{"n_layer": 14, "d_model": 384, "n_head": 6, "n_kv_head": 6, "head_dim": 32, "d_mlp": 1536, "vocab_size": 2048, "activation": "tanh_gelu", "norm": "layernorm", "norm_place": "pre", "norm_eps": 1e-05, "positions": "learned", "qk_norm": false, "attn_scale": 0.177, "bias": "all", "tie_embeddings": true, "parallel_block": false, "init": "normal", "init_std_qkv": 0.0253, "init_std_o": 0.00677, "init_std_up": 0.0253, "init_std_down": 0.00239, "optimizer": "ademamix", "lr": 0.000335, "lr_mult_qkv": 0.4, "lr_mult_o": 0.935, "beta1": 0.9, "lr_head": 0.00633, "grad_clip": 1.0, "warmup_steps": 205, "schedule": "wsd", "decay_fraction": 0.67, "decay_shape": "linear", "final_lr_fraction": 0.0, "batch_tokens": 131072, "seq_len": 256, "doc_mask": true, "train_tokens": 843300000, "steps": 6434, "dataset": "wikipedia_en"}
Each number is 500 + 25 x the weight over the matrix's rms, rounded and kept within 0 to 999. Layers, rows and columns count from 0. Numbers have three digits each.

# k: layer 7 attention key, 192x384, rms 0.0198, rows 148-168, columns 128-255
# q: layer 7 attention query, 192x384, rms 0.0212, rows 149-168, columns 128-255
# v: layer 7 attention value, 192x384, rms 0.0167, rows 128-159, columns 128-255
# o: layer 7 attention output (transposed), 192x384, rms 0.0287, rows 128-159, columns 128-255
k148:512519530515521479475539455464541529515496484494507508542500464543526507508478497523480477506494506496516495458539501497513518461520529506500525463506537461457462457476515530513491462476515489528484493470471523494515461488520489506469489512503509515528493472468527494518502511494532493539543498495535495452466527494419506456492487462504454510515498485476507547531480492528508523468486
q149:523489507530519486463543473483495524472459469615489499527464513531496529509486483442523521543499521487456523524505487475477500456497495506514526508512551478461536452518504515500451497486492501524470495469487499492502533491507486547540556519459547531520503550509577488495516534476487520530498498482549486478490501506452520487485494512494484479535511487510441506569490485514539464493508
k149:495505507469538489487500525463536507537514464505507499529504524497518458521455503527515499496481524505448511487504459525504502457485509433517511492489525489489496523507537518521487494496498470520496545504525545510481515481533504488558524509492504508461456485466526539551531502493483489567481497488495530490509504491456509528533503493497482476482530528495488502519487488508526474445519
q150:512502475474506474522488540499468542490456525465505530474563527505488480484532509552480516485489552502455465532530463533514545452476528490562547572500490462501470501537518530472532529502547517492508502522477451535448448509496485509500452502546490541539521477506474532489448495497511487465528528518452459496493507547590448447493540469535429438428519462467542509509533467480459534491518
k150:453439488505451485513449506495505500481488519518490471487483510502504546479561537510522535514492528416497445566484490454529506542501503526481487499523472514500452520520524490513492485444513462502502492493494478521510478508459522496549528490493513501488544506538537546501426523538478498449494546460463465503510464533568484524495540489479496491501488504487491495524470514488485496563463
q151:554529482506511498482527521441519509558506539500493510503530480480456496476478530500472415474491506511490520518493502501517472534498498492508511413490494518505479541502448482473489536475518519518449511529498531493498479448495485541491479505500544514464503527514455514573535457497493482511492508472470563467554540497470492496513486497467527512504510480473541468509500512495471580497534
k151:506482465510489467510539488488513516475478501485531518529451516457511529490503505478514460558514503476578495491461519514508545508495516517495504483556549507551463536503493485501520501497485506479488408534497480509456489502556481457551528500495511462494540530479479497440490467518529549475444511484453504539544521556566553460503478492533511536574510490516514490516520480502522544538469
q152:465536510525529562510509515495481483513491495521542517444499540472473513488539468478473488495518543431534491533483507524493494514534505507533518495522508522520511574520531500496512415526551558503514465479501474473498472559505494488565516526545525500496518471506471534510531456509480542503518551561517558520506484479544487470520512479505490484527485507497506496486513499488505533511539
k152:492499484523523508509489506519486515492468487519510480475535458465482523482508518445482464556549490465539495526524477500555526508498463563491471484531484478492520495535499483481484484498509515497461472518436515474505462497491490506549483499521469496514525509492473448500446538523498489480486507494486464512501519512568504482512493505482527529518456483502460514538524479481472510499517
q153:484520517477557501490508558494511517515474478435492532509533510452526531520474473500522473485520516523534518459518510505513489490529489528446516498535461474479524521508527499451488517510537529427493527512508510499532466499490519486469503490504523559506490533539512476579539553488456479457519480492476518519505479492488482504492520494491541498450502478530492506511521491526556530555510
k153:498489487514484514515492479490513484500465507512537559532455488482527535512523484448470473527501517542517514533520511485500493511492463494499495486548479482496458500524511464465484496496487484499479507509497508517479492543549480451520502494522515478426509508488484532472477510516503517511512477490506495531473494533548551468506493520495477456508529495522544465477528511525512492524506
q154:465534536524453469530555568480509508500525474489496537489528576476505528511511494575462557499516492478508442540481530527548548524526459497457479576456496472481513522522568542460562538512483516466527462493493535459467572528511487514509485510491528510527510475459476484457523490441443492479492492555483550559533487455520443535494482517521443403474515542522527542523518500471495539511489
k154:500474498485527493553512499547512471501496525511506515461508505499490531494495510479532497471538499549479478494516523500515513490511526532474499523514509472568502496483533566482515503465495496486485492517495440520494510519483541461499480518465491513434482505523453506437478454502499510509514539521500502536522485524580469545478500490539473521505480475515527518477539510439447498533478
q155:478472514490509468488515538492493497531523498479476532517498516530445550485460478476508522530523489486519514508524470524488469530523508478460515469506486475522491493461504519536474497506523500457507538506506495493497466479517499510488495540501480570492520481498499495505469514508504455504554492492466525503451511469442502537489500545488527467472475500546511503499518479493508485492491
k155:511561528487531519540498510516540497518510518483517482489509502512522507498513544494484496483498425495524526511482545459461521513505500486496516508523481502539466456502468528474497518502523508500491510541506474483482517511486529438479482509474485483481466463518510444496484515493494516468527475504514496549459461490475527471527482527504573530512502554530500510440533527493505472521490
q156:521519531525494497540503495499468544536516472496465536473504473513448507483498540495495497499478498504506497503540498536492509490487498487503520528471509503506494481485456485511473515493591464492476504445495495493458443512531537482472526526474537507461510491506493465535504487494471486524525533505535549475475504516450472506494514514492450446474532557499527511539510519500474528465516
k156:492494511515505526527437534511529496495524480453527539493552458520504546519444500464469513514577451479501477496505540498543525516491533524475524527506476479502432519489498487508526509505474475463460486502512501526492501512514527458470514487521478491488551484471545531499515499516506495513485534481483530482536448496480519475455519471504536528496498479525514502513471466453465539507447
q157:465490526497491524501483519522467519537518515455506525510469451507475504524498490505493478520517478521517496505462517555525451515481548528484501470557448547531522475486490471525513529511528492453510521508509453477522490454524500512468547458501450478490501515519471483486513507487516460478515503527491495443454442501510496528504511513491571529445500506496527469514546505502489510553534
k157:475505510480492494516503497540489475491508550496510515515482482519508463520539483404494494499543507528601537509472482524519503527500482511450480498526485493530499506473438483475508516485515491483485490514493472474510506498491496497483532503520509523497541487545482500456477534489501537462488498517494480534471478509512510473541461523476527524500496478517494495478530507488469486562470
q158:454510500459499545463475534504507527472467529466552519492505516539526504509516485505507541466471479526458493442477521509516469480542480488505508543462464457498471480501514530548525499524504525477538510483517510486508524483509487468446481509478444514494502452492484495461476492491527461531530486584508490509544505462494478553547502550517466501437510545524491511497542449510445484523502
k158:481482429511501507549480494566497499484516531497497499495475487518548504485574503465500513493511470486491522488517499474518467548498482549469522487524487513501485506521477483466514450547484522487498491485519462465515546469470520518503463482478507513506483507557492487461479521477506516485495496528445488516511451473537490472478504520486524530532475492536481496482499506480483474535483
q159:495500463517495484549468462480475474474498515496504494531474489474510460497531503439474517513455504470486488500512565531519507515528497494507514500500493496458517529488467488501495524523511527443494480493484501460459522508465518497516510502478501486534529497502519537522477520479489562500519467523514463522493505487488535446456491480458540491529462519500483510496458519521478506483487
k159:468507551469500508454519499466493507521558471469512498504523487490510507519523511520496500510468485554498464529530485512474488507508535486504486519471478484461474441479504535532515483509503499492542533487492557521526477512461481550484513495464529513474513469471511497527521489490478530522529542503535487542500520479463497532518488499499484516513518506470506490522516522508515544442528
v128:493507467504539519482501517491527570508442472507530484506481480506512553466481523473525528483535502513512544469521514453463540502496494538494531505521494520460453458475542478505545584504451492527546491514480531479409560499548497506510485503463480473474507423494495517535502507471508536503511479483464451462502546465498545497483482474517518503467462480491401564547514521452551461523528
o128:495461496489484470474541487474473515490501485488503447459455512525538551497505498531570511498490474495519522507495481513534485498492478508517486580495511466463507534508573452476508452475455472488494477474516441535538493480522466479567483500552567519511487550492552491529485509469512502500529494460459467487517463474516438560471505488496545473487465468525475519562481508510520535569542
v129:494516442517517519510521522519508531489469475526510491530437504529496492519530487456515507535479467458566543533463460536589489469488459512470507481480488500489493517496465500507486521509504486495493450498460542428542469538537552468463504527550481477517513511527521464518490474487548472504480479462486539466500532492479521511542450490477505506462462503527508466524510478456500483490543
o129:473560535515452578493498519503507506532497461509556483485532494548554453507476447566502458475498508520459508445492505501498508535488504528496512459495510519464521466508456476551462500503539482515488527458487450532516492482525494483517485501518476447519536544539469459431493471488485457514474472478430453504526481518477466517524558554469449532552497524473509446496516474502467452506539
v130:506469445530563527526474464522518502466476466459519518523500490512504533428501540448475508491491444547500505530482489485487451487490531510482527478458507504517470514493467499511511543458530518508479487495510520505537495472515480502502473504571538501503483454465521509498475509523465524511503534536510506511492508495520518511482525484489549494519573505498498472496543540486531504496512
o130:557490481503491514475552520548494517508480430512493476501476425454518523503488512560504475497543482565483507488539511518541482504467507547467506447492524492529517521470538466505522522547519545463499478516522507516502526461487475473512500469515498491487506513500487467536545495522490496487497542504515543501532534515559478510501468472481475478547463525516453520506495499479536517455514
v131:554432435506574538531467489498514530521513443479535505474553536496501526446528507529506479443494494545546525497526490495485496448547515536494523521501513502480466482479471452541476519491499465519487540492544541502490464482553461499533508507519485520471485472492545480494454426547475453531510440489536534538468547527517523459535474510544524514501490535500508550476536545477462474522540
o131:530448484446531509479522473556480479507442469472480458489475442540532554573494522453506497534541539496511490501522480505514502496529483521496497531512468523508501528451520492460494485517508519488513517511539477506498501485469563501509489469518516488467502525527533441513501462510466546522476533501529503503437492532560431491479557509503511477493523499500431518503513514524514464474538
v132:507521530537474521475526511529505454496494495559509505479437559498504493509483428461516565480471472541518494502492494495542555493517471527447498532538500535500489482455536525504545534466509498549517442506459536475476491535496470488500516458464490503501502459465501508489514475425479485489513521444485499510518504496502478504499467452437500447513488510476462510532457541533501487519537
o132:445492477492467487468473530534480538429499492528527439486464542535489479463487485512554512506520481466529480484526540450467561478489513505505521593474511481489481512464492491465489478474486471511529512450503498521500512473497447452537506496477533488500473470503509532558542494477465496550474526492499449474480454490424459535499529531520476520523456488501491496517479453485529487550510
v133:421504523453485538512478476496528462474499420492531502489565520498468470477503500507493536515504515518533475487520535544500485484500522537492510465474542458517475525513463497491482529454447454498475503513470498536498526512495529482476478502484535485469494512498461456483513475516510474492494467465486507576457474500499508514520471490515498541532496469519580490470536495495510487441515
o133:528501525478509500516483493472483486512520534543492454542514456498492494505478522497483525482540561482540473487524479563488486556493484486506421469466451504491510487495464539497516515494517530493503530483504521482451530515450493478504429536526485497523515488513418475438442459560506527447551523502511486538462511500547576498479450504523519449534503518542503553448565538558519494448537
v134:499504492509497468512503495501554517500477562536540454512499494486516518453463484477553492492506512487501493477480564503482507478466498531517506487503513541452541501477493539507524503523480499516522500550502532510534503573498485510502452492508473453510491474468475491557438532443514499465456528438452448423458533462516515506464497523445484507473469511494472486474477523496511488517470
o134:442509514509482514491438467482474514479511485489518465470491484476515483469501498525524507476485466448453494512508516516465551523484500484532505497523506479496496503541543457531511481492427494516462507493485502536448553545493457511558526503469501507551503529559452560454498497518536466491512486482490516517544492466471505496500485500515533507491454474477534490548470490486516460525500
v135:532485534495478500493488528521500515508530466501498482483506528495490547442512506438495510484501453505512520495493464545427557459449478542473502491515521499497489488468488477482518497457480488519582424488490481457441491460519504478545459518516511528522528516469481487533527537475494495538481468541489490559493475503485544513450490521527502521569502507492557511584519518495501504479551
o135:534490507514456486498572524516483458530502489543522457529515490545469519517438500517481507529511484442493497515473522560499494524479529516484471496468502522520480564474463482521469542465492461519534543481523422501479500446553496439511572501528488483547550526506509441490516494468538474521485548458462523495450508481504490534425541525486540550542518523538493481522551485510517514484508
v136:521540546504512486514483518518461465476504471490477454515471517481501500488521485489529523479472532507479569452471488476528549446481571477442520502454538504484465537490481518466455474476469544525480507449489531511525456572514478494559487510526483472531488526444467529478514507553521528499532495535473507511488495453495454504514504492517468487519555544497513494476494532462527420490530
o136:460509524459483489493574507563508528508524498531523441481465554532529545455487488528537517462516502480517444458511512494483515469501495533504478480498505522473507495396556478520525471483508526517513493452499451500500489502501522508514548511476481498514509479487501474506492453506442537512486563512486475526482534518557414562463495542509521512516500539458493452496492562528487496510505
v137:514489525509520517549453485494484456502498509488456518539467520526494469494492507518503508518494462480521507537517467466497506486531511478542545502451501485485530479492456526497499488512422449515501544478497522466500479534464511500485490506491511533492554543504519474500481513465522443492568524518489482611464494464514484521530476532517512464531460553454542510482512454481487424479494
o137:482544499472485547493483487589481527509497531529520484489483503513473476509486469449428522479497522478482455477522543490459509455520499523522492507508489470516496448465471542545467553493546525484542503480534449454482477503547539487527536478472503500496528451498531485458505501475497485476497482483533480491476489553459495486574487529503506472467498497540483490500522522523483498495474
v138:526464492507529486483515508455521508496494544518524514477539508501518516560501472501493496459508542483522538483545543488423500502502482497438441544533473497506483495535512502468534469530539501507532525519462461501478527498540463489509490486494510492476493453494532515531476500515533548491511497467480509495471504509526526516485491509532522527493482473504491549469486516537516475514486
o138:527455474467529536464493482466501483493483507459477502523484495445495523501492507506506484475524514500513498524515476477483483505556493431522486527498466499470513534536540498438519489520458509455483471535511484451495487503474491500496503490482520507480499490507548538564497538497523563461499434514506538476531509493485516428447499450494506495475497509506503501485481486505530503518517
v139:425490442485480534466495513523501515464506539489491490478491514497555481516480451493451515469482472493547522561480487475488522456496492488505490491478479527525510473510437509531495510474484532461469494487455480508528501468540482493477549503513510487548487521516496516523495494463514469486554479509478517539451524542502532531527511523524456476496463502547489495479528462504538492478499
o139:485526494500497546532464443511526501482464497494516518535508482482521505475555446510395509442504518487509511473518509524474459539531544450496448476464499496510499477558500516493447547520502516490549541484461520452469501491475486501476523489469433509509490489500468510508490517483494506455547462519481503494472477535462548444485515516448517507513476552519453521477538543537506469514537
v140:522496509538508523478514513493472563477500476515539521492498467456501492494515517477515503493521480486501477508514495495462492463527536509518530515513509546453489509450524502514530517476538472552486496428492510442521461532482521487503482497502468474468526468465497530496490509503450540523524481468499486490516515469526485528503479573508483500471512456508527490502484499453554493495506
o140:488517458522537442478568509528512527474408536481501451505451574424525565553472472553526470455525462500491508532547503451530510484480476503499477537522462473484487583557595524527475481460507528493532462482510492558486449497536486553505496530512535516469519496534535516518472517474465509507474478423509473514482479519532416529513473478533511416504518474423465548490487504500500477525573
v141:477557541512530492494483559495531546497461537512491541519468499535515477554489503503480517490500477545463547525527495488517511485600495480480515510449448474499488517545479471489537547539540500500494495511498514512464512524533465526520486497518518503580492491483514463488525453585449523499505500501467497445468517480548507498520508415460484573493492545559508530522584507572484514494498
o141:501507469508453502487496475486490488500527517459522503537523529487536467480482505524472502461522480535494510481494482488520501523525473488520516524484528500521537474506462528476482451565505541488500488543545543520514510471488515497488426490476541461475517463436515512508492536521532506502508492547471470500550538503432509488498481528484513529521494464515504460463504486456508522502488
v142:511478513515518507494497479500543450457497472482530547544507463521530471472551527521468509461450504525517516458506465457524470508467477509526534472486495521495536498499499492538528504497505453526462593501503458507502536547511495501556530486537520424523505490511525451515465491527460520528532522516488473494532498479500482491484559529533456489516466483495521510501533547507524510500527
o142:489471475448520468480520544461521482491458501443503516495462491456477572520514495464482477510490487530495528481508521505501449482546490532450480505531471494491500510484524509529465490566536533489419482525495527452494515490491466481458446541497501562508447470528480504525443539462518533499506480543525498527487549532539486567507441519509566482499489535489496533446496510498501501535543
v143:514528475569488510504512548515518502523477459512542514531524507488528510513511505480542483507470510543513511531506555499493540516416485503444496521523460474511452476505525476534512508505513477544484465499511512506490520504551502502518501478553515496491484532468481548508535515487444485465529458493456506478493540500475539516541500439502524512474492499538439448466484500475514517497550
o143:502489458511498542479484528480524539483495503562562505502463462488492536483488493514524522498523523525520527521481515457527503504515482497538474519488565505521536565456482439514493522487437524528449397509509480491518528463504440539547508472529531485477536489560448493523481527535491513426438513462459478463552483467563469483490539488506517550561478503455473473498552486529491473535555
v144:471442475503492469462544533529524506544478471534541533500503477527497498579520486518485528496511483504479492468551550560533516528529448499513477483502485507475545485525499503498530488500484484469531513485508528486508517491485536490510567483545487483463454447466535526529470501472518497509470484495501506489508527476485501554488504492518493502461518456517522507531469530515464451532525
o144:474459512535511481518502467478515536508519468477485463492465542480534459510473495483513490558534457519546476485529541473492508525512438471512512521495505484522493531504471488495518457465498465482489502531433512532510495504519481524468470532473484476482547453507478499544478508529523486483510466451517491494496521523404510494468505466523507556560491496463527508495488504535507486533534
v145:498528473505462491479451524572453475481492525485521493469437530540493506445521487512533502549489442536481501528450538439586514493483492544470525500536489474555482540516507506527474487498518513502490468504505514510538475536513526510471497534508535482575490563533499489458483521529477485489507471502467515487535494541438504555512494469456430472536516501514459478514518471515508484537553
o145:456505492538472505460473521527514534482526490511545516457507513530503498475532478523511510506490508506531486468478540488497527519495499494485509472495552520507516484486428477546495527527519474507517536489499490496517518445515497498465474522519429481490500467568499513493507500498470490520472454510496477469528494474448475523480506524537475506516501494493521496518504471458496522557517
v146:520516508472464483522516551479531547487468498460473537489542502486501509451476542454522462507504503478559547477448463500490508479458504479497530522492529518514518498482498483520461518519512473511514552504487518518500516547503527516473550519511492492499495523469513475535487515485530445543485448516521520494467532509519536500473489503534467504497478471472535569540470544437515481501511
o146:541463459487554478489529481547501484502523494468511539524500472504531523530504483474453476499548480508498541501493503528509458484504509506510518479521518506500544517502529484469489483497536452480497508517523464523501487457502491570512540516509516521538542571506547480477538517503498464504526484470495500490486515553461472486454508456503543557487525492548478524542542497540499499513522
v147:464478483494517475475516494521506568507495503497505553461474502462491467523490519493496533455485485505523579552502504541512504500462493502527456506491492560504466525521504518515484556544449476538562469512525477457456496519535517511498497483539507490496510481491496528497535518473459494470484488490524467466510477498504558477519470505502498501499490485544487453463486483486544525492526
o147:507478506503516532499515502415480497456503529498527495564519463451502508516470519519472431528512513536514520540514488452476472541472535482508484488529548473514511563502448487508509503500545520507490468526520488489513522467518442508505502453542513498476541532535472498536533495532496517456506500438482509492520484507543519514554479482507534524493448493453524458478552462517541519489530
v148:530499496486482485516516495429494483512479532458498504494573522491489501498511477505473518549464484466493505492502484469472542499512499485529497519450515501530489492452473502478472496490529519526508527441559497493523475504509516502485549532546510486537490558472514517456504478547533448471489509531467518516537493547504470484530511490533488533533561486439501502518541469496489529523461
o148:527496486506484471498484471539470492513555522517509500513491490548502517470490508417492495484465548455478479469456523519466500478507518519498492512467485535509502501478513525506515470493479532496522473492537545513498493534464539468482518483462480478449536475535491484465457524510519512515485505595490447486464484480508482462480531533521498524457513512522466481518547526516482482518509
v149:458474511458527453499514534483479474476499508518523515469493482509469478496526478487473490607508500523528445510513467488556503468490506509521468499520510493508501519493458490554485445492504468478515530535494493525494526452515482480463484493539504486509475533456488540485509474508548494492502475458543554513485504515493535554525473466510518472501506515496462471491480470467494531506518
o149:536508472529554511494463488507563519498554500454497492497489468525467501526544492499518518531493497487508492472563504474492442527483471496442471491531550515516470485531473473477498502492502495521511526548454545492497534514469471570523489481508441493452532505552470463511483485572488503502504493493533522472541513510487576461496474504494520482590493477524573529500514512548478478480489
v150:554505466519465504454485526476529493532519492546489496506496495480549524448523535500479524513541454510499472484495481494487480517517447492510513514498488469482459481520531513520532479479518506513507510520444492486494537484541462445527538546462511467563526497532505515522470548492513538480521503498506476502528505495503512527456524475532471508508453517495461548476481536523541486483451
o150:482496519498448550581544492471494485489422552505478487500496483450498516499483503511464465498488488474467560484479499514481463498529464529491483485564529528502522510523473506486492452523507502474478522509443575455525497517483443472529529509582468535589469534500527492535531512467496531507488503508522494504501519475463521515498497477455529478527434507525490520458479494550462498543510
v151:484492498451453459481485495516515531545493484520476448509492550517552483490469507496514514515451507493493468539483510508502489487476559530495475497483503470531505510448563530510479494512559508495510498465520493546506508507429474492443513503524469508483467526490517498523509522526487504495506489512472543500517472498518425516560504470459462535493529477488538444489521470513532486476524
o151:477482533564514456496501510551519487490495490572484501497502531488473477456485501487521516454486497466473422491478500482520525504466542461547477483499520517525494556505516501585477472508504504571505466529482441536496507534525493516528533471467450434547479436451495522558446536493497514517437533492527510456523475533565486488465498480476405501505526487417463549483455473496503479472525
v152:469542509444514513525509474497518507469493505534495532508508553506477504527521480486470524466495535479503542529503476536487492472454556474512506514484472508509481535488484528453493486512516481454529496544490543487515536478427444490499506438490536496501502516496484539498541474491464490429480519493522534582455514515505518533490492512484520460507462522561505508483448502508477552517534
o152:489522485455468553500495473512501466495466525521494538523557458461529463507487496517504470485496518538414506495506493511481474470505478499508470527456511531509550460538511586479515536487497491507503490514463516519474516495474478542517502459517473505506485510522493531464469470518529411508522476485489529484489465546574492469499512484461508509437517528499486445513544481546518456500525
v153:512535452512498493492532485531495498442478484507426536518472517452472519530516477526538485510497499487512549518509519459495527502478514482509537497483497529500479517497476513459451535476532561565499459518490548505515455500470545506514448497507493458506480502494519464497500498483455501489472486512494482519511500534481464514480507515474497482522512485494511481501488526511516526513531
o153:494521493498481473508519521533490517501534457479485507491478535450531514457471500528554486487494463480457512482481473493528522471547471551501501503509539505485516475453498477542555504536474455498487495487471512543525513456501546461516530494517484481538492485494477490457481511510455491514461522511446467488542553502472428525475536531481459487528527520481471508567480456462506498535478
v154:498555513553496486489518525470524536535519512505514493529520491495452474477483533468469506510502487451505480484486514490493500479582525454517507528498482530441478449498509503477533529488494464510527495534530484497460503500477491506497492474477539492488573468523501530485510481458535462469492475489549477495452498539513499470520477491532508483493463529542521533449469494516533576477476
o154:489508461448502523501499466476466512487492525516480502534513507416466500518493529473509519503519518495453500515541506499491494481515517523573529500532514464485481501525466552446549478479500506478489500502529529512457453483458519528530481447522549517507562546479547460479535524554501463455514496459495504507465523519495528498520478478511499520457505480486482494509529503586523503490458
v155:536495455484512496580522472503503448523510531493474478457484551482489518522506503494452471488526495532503494519525508477523492524473499482513502523466496518547538534521499515509510502495500505471484485490520487507514520502483475466504480564518514537497512509474518482494497471576524505464510519476469489536515495493512522542479549497486501483488447479483484514522520483531510472516489
o155:522497522516429505463475503481509505532470492472515532540516480534512493506522507502477519497460528544461512468490489556500475519452549492513465530462472490523516481533485511498522560513537521470530545493540502445477516511513483479449486514446504514496507493543472520519490518496512512541541506562482562505495445511452511489476473522507475487494496497573520489498567484476456523505474
v156:528519501535569478475508528516512538502489489464561505519520474448475483486504471501502461537458485439490546553503465452537516508505547459459500485434505456516518510498516464513509525560507485541473522489514486485493457508483477484455514463509502506462509522464506493471470495485459435505503475495459480476545529519472490471473498504523473476531521512460487454531483550481537531513501
o156:488477494525525492498517548569472565524494479457534521443489484515484518479546466493493507551503507504461504556465533492536536489534522539522543505519480475464523474511515502504514548515484516452467495514506494545496479502479492512520541510524495513480522501560498477510472511508527480507477518519495474474466460531577413506479576542492462536480430515512484498542505464479548529528496
v157:524501501536524505529545477471492528517489517536486517453491490444466486472512504523448511467530484511424512505519503442438481487537462496510502483486508511481495483548497519487507504474502507484533476556511467481492477486476492501481497419509447497484539453447509513494543469436488491507535542497546477549537507564503508521503463503517506470510442563510507480535437511483477484483535
o157:543492464473548489530452494520454540487494452493511493530510535432455503527476466450456463524508512487509508577579530462476463443519505505570520527551495416494469467480522528493553508495516494472499519493503589485480469519493522461522559465454567508428509459508500499541508487555492464482504509458557541458458483499526545497574477520513492434510502500486502492494484479501531507470503
v158:473449478541517480531445523508460481550482466481541493458522462491539502500487521538467529513507472575502461537495499485539468549496520488497520511502500497583581551514513502456512495503494477446491529492484513536502474519539476483516465489462480560499494540488526517478463479529541479558456505541505535544506446478469483537496491454480520501492461538454447478455534511514454515500492
o158:516469510528478519489488467558496521542504533463526503492510474550454487481558535438481512519543486525492507503493504499511537507468497469510504525491465544544503473443437459496492504522551463536535465488526454499479500546502448503503511527508468463497463437504534513511474511547527500495524477503534486466476540514526454435524559495517474510504489493519587519479490539489459478482530
v159:518520537508513534496454487487479551471492557493495467514449486480492493475489510491480499481530529519507511491458501482516475483456518491451516539476495519501533504448455476481533551497517520533432548475503559476463488505511443482484461532478497523537470495528524499525500554539525479498469446488429468464527528541485453482490523494449503472545493507531450479526484487479477451490536
o159:502493488522464511463499481536497500491488479485552470489537519541567526515487451567522490436490453480493517487522529463461510479518505513461505509485514533472510508504600502483484484515481459514495463466457510510541508474506497536510509491522522490557466540493520520483559523494456491481489478458469483486499460499550423493484557537550513526445467551512503490504493502457491443554555
q160:472487505505502502481479526448529478416474500488520431476501525447534484501498465497496525495496513485494526531543502532499459526494513474482515495488505536516561489514500472429508510526526498511515465523506535510479472499541505472497526503475499479537471489498460502537479539530499492486511482525505494505513495527506487500512526519504482525454490502487472500502476517517533483480547
k160:516468488513486483509485501468482511487500468506527461440504537507485525485473503501494503543524530455549488499521479486508475447482486511522534535458501508548584501528499466468519486459538484449497506563519518503519485511508456507525482512523531473518515553520412500514478471520522523522513521536532502503478450502532486476482504492498526507465472474488484551488574453486493504445583
q161:475487513533468493502536533516472523550521515535486508466469463545486444523518464515494485488491519509512463526472471475471514497500479485464487543471514500488503443496441522499468547469529485491496537448467477488515521456476486525499511497461529544460489506483466476466514509482510537522518532523481528491473489512480482511494486484540490500515536535516510489560486508532495497471451
k161:494487503469470511469508539509477529515529486506527515523497504520511474494481479546502503491501473508440503466535487493465489483496540482446494491443494508468500463481530481569493505514485463541505502517540502510472502451513519491506504490506498521494454461446519549488514490475527461507511499489492519493467520511426493526503511519495484465463512544509512513518519505544512504486513
q162:528518511505496505480498499519481490474487457493489502525457472486490521490485490504511462530492476480504525454482498516503490534508485520517503477553507500537496487442502460518475509490519499502492493532484507526484525465501481478518520518500486453493497463512453496552475484552508476461485531523485511476479523478464494497451474505514493548479514527540500513548482476502505505515513
k162:514501513553488493508458455495482488508509483493488536538473433494454476523523506435460461522541495509530468517490489517532517533474484529456486492567507509521521501506516513472449521490514542481489506523457532459528486518490473507498479465516502472498548516524501499515476510468461513476504509535498484502515463468516510490519480499487488511507501473523494491526523525500483477516540
q163:514480490555474552478496471474507489520518571578463530485510500531479519500548558479477494526510509513496511491484487493522467504479525469465490530497506513514548484542468557525512490482562476492511499477527480501550518573519482542486504525526512527481521510450476536453487508504491516541532476498500518529479514496492503436491510474475472517456493457485552505498492521488519490498475
k163:513511529509509520454500514488485480473501504509479472467482549501457521449450529507507530516486508544462487497487474498491518500463512480485511516463527497440508436524534512536490491533566488528532477411518494525537506527541489480513459518498480521458500531450505486458534518492484481484508501524527477480469510495445490434516497529474474472465517466486479515524526516492524518458456
q164:476511491504492493507500487490516477501431529498466476463491496506438478492526537463495524556498491520538451531526475451473466483497493464468506498498478488509485528528453525484460507494542476520546537483470497479505520495447518513487535546499493525521456500462433510500520501504488542508501493541549507508537503547496537514528502487542512461475503518493506498467479522539481530461474
k164:545511516455491488498499487502509549492448531464489483480509531520502460472453493517485529522482485524510491519528457498461480499449498457523515510508479490523528472473484509542521459492494497497525544513488500492493459503469513519516530534530515474492463499498469516480499469531542509496505487500535523488494537537511493486552483464519494452477496533519500516501539473551498479457504
q165:461467528535499465506515478530541504502477529565494519524508536499509499470466499481445504532486477477526523505499458522469528544514474497502486486484474519517497532495492511555486487496474514492501495487530514501502556484495474477483467478516510467526502505503482474518521474504547465478537503463473523511484506493479518540481443509484486519496524505502525533493498519470473513466457
k165:508451484522506475566496508542483474508510489539472529511493506471489479452524548487486429484536499510579491514519509496506486539510485483502474531481524520533488522490468559484475474503547503491547520494517516477514488533518498502468495473485470469515529537534481482531483498487475501498531470481497555500529492459492545515472504454502512483504503510530496508471572552484462490444500
q166:529506481538510511530478528535489498528509542503477488479493515523481494506473474475509551515514507503544495491492494475496447482498502491513497499527493528509459528520467525478515513518514498476483527502472528430450501551515446524497490491489462506504500476480463519512497509510513550481530485556518499471479454535513510452494519510514499475532460455482507492502500532514503522459463
k166:493504497499479481495494480529498463499501532490454499508519506479480480485496480483476534489494503534524476505501481515500503475459507506543466491527518464501492485492428495461516489487520523492501492518483481489529514509506493519515536533498486463517504482485486520519480496495498531477486527512505477481529510468550505472506496491511482493499519495475522496504510525538503459476521
q167:473517527486522497494519480522513497502517497492511460531452489491489537538499474511519517421497498482503519553486528472547540508509514518474534519515545478483521523471528469519498484482487502493524489446500502490471484520508491522529439468461480465486478476562508486556532488503474482439441491484487505472518467454501489499479510526512500515520541484456471519464501513492527475541529
k167:501517519480483526443512459508524488498494517493516454538441494478485498478479492533498537513513487451545534441489463504498529550527486539533507499513500535489557515484519466555545502478463505544504506494522509487471504508458493516492480476503481532490486441550487521535521477502516490449470501465457535515495486517509475531495489512450458525486505544510486541479534513460550484500535
q168:498475525471526547472466511475529499485513472536496515523516518509523528438509512504493480523500509483504503519518511518533469453477471505503450470434554483446498472505519518513522509458463483482519517513530456507515528462495516471509477486496485515485547504467509467485497446492451502493509504538504483533508513464472525529487489544509526470490524524548515566528486490476501502485454
k168:495488492487517513530478478487503477500546520521482502491532530480506514481541520472468493546546526482487495530508492529491484540512520528420470488455455493491498484464505503487502486486544517520500477511518474513542548557466527456522500484513471492500565522495529496427500478494528492547489514509487507538498505491490532534499493530511527486503511525506437496499488543472507490493448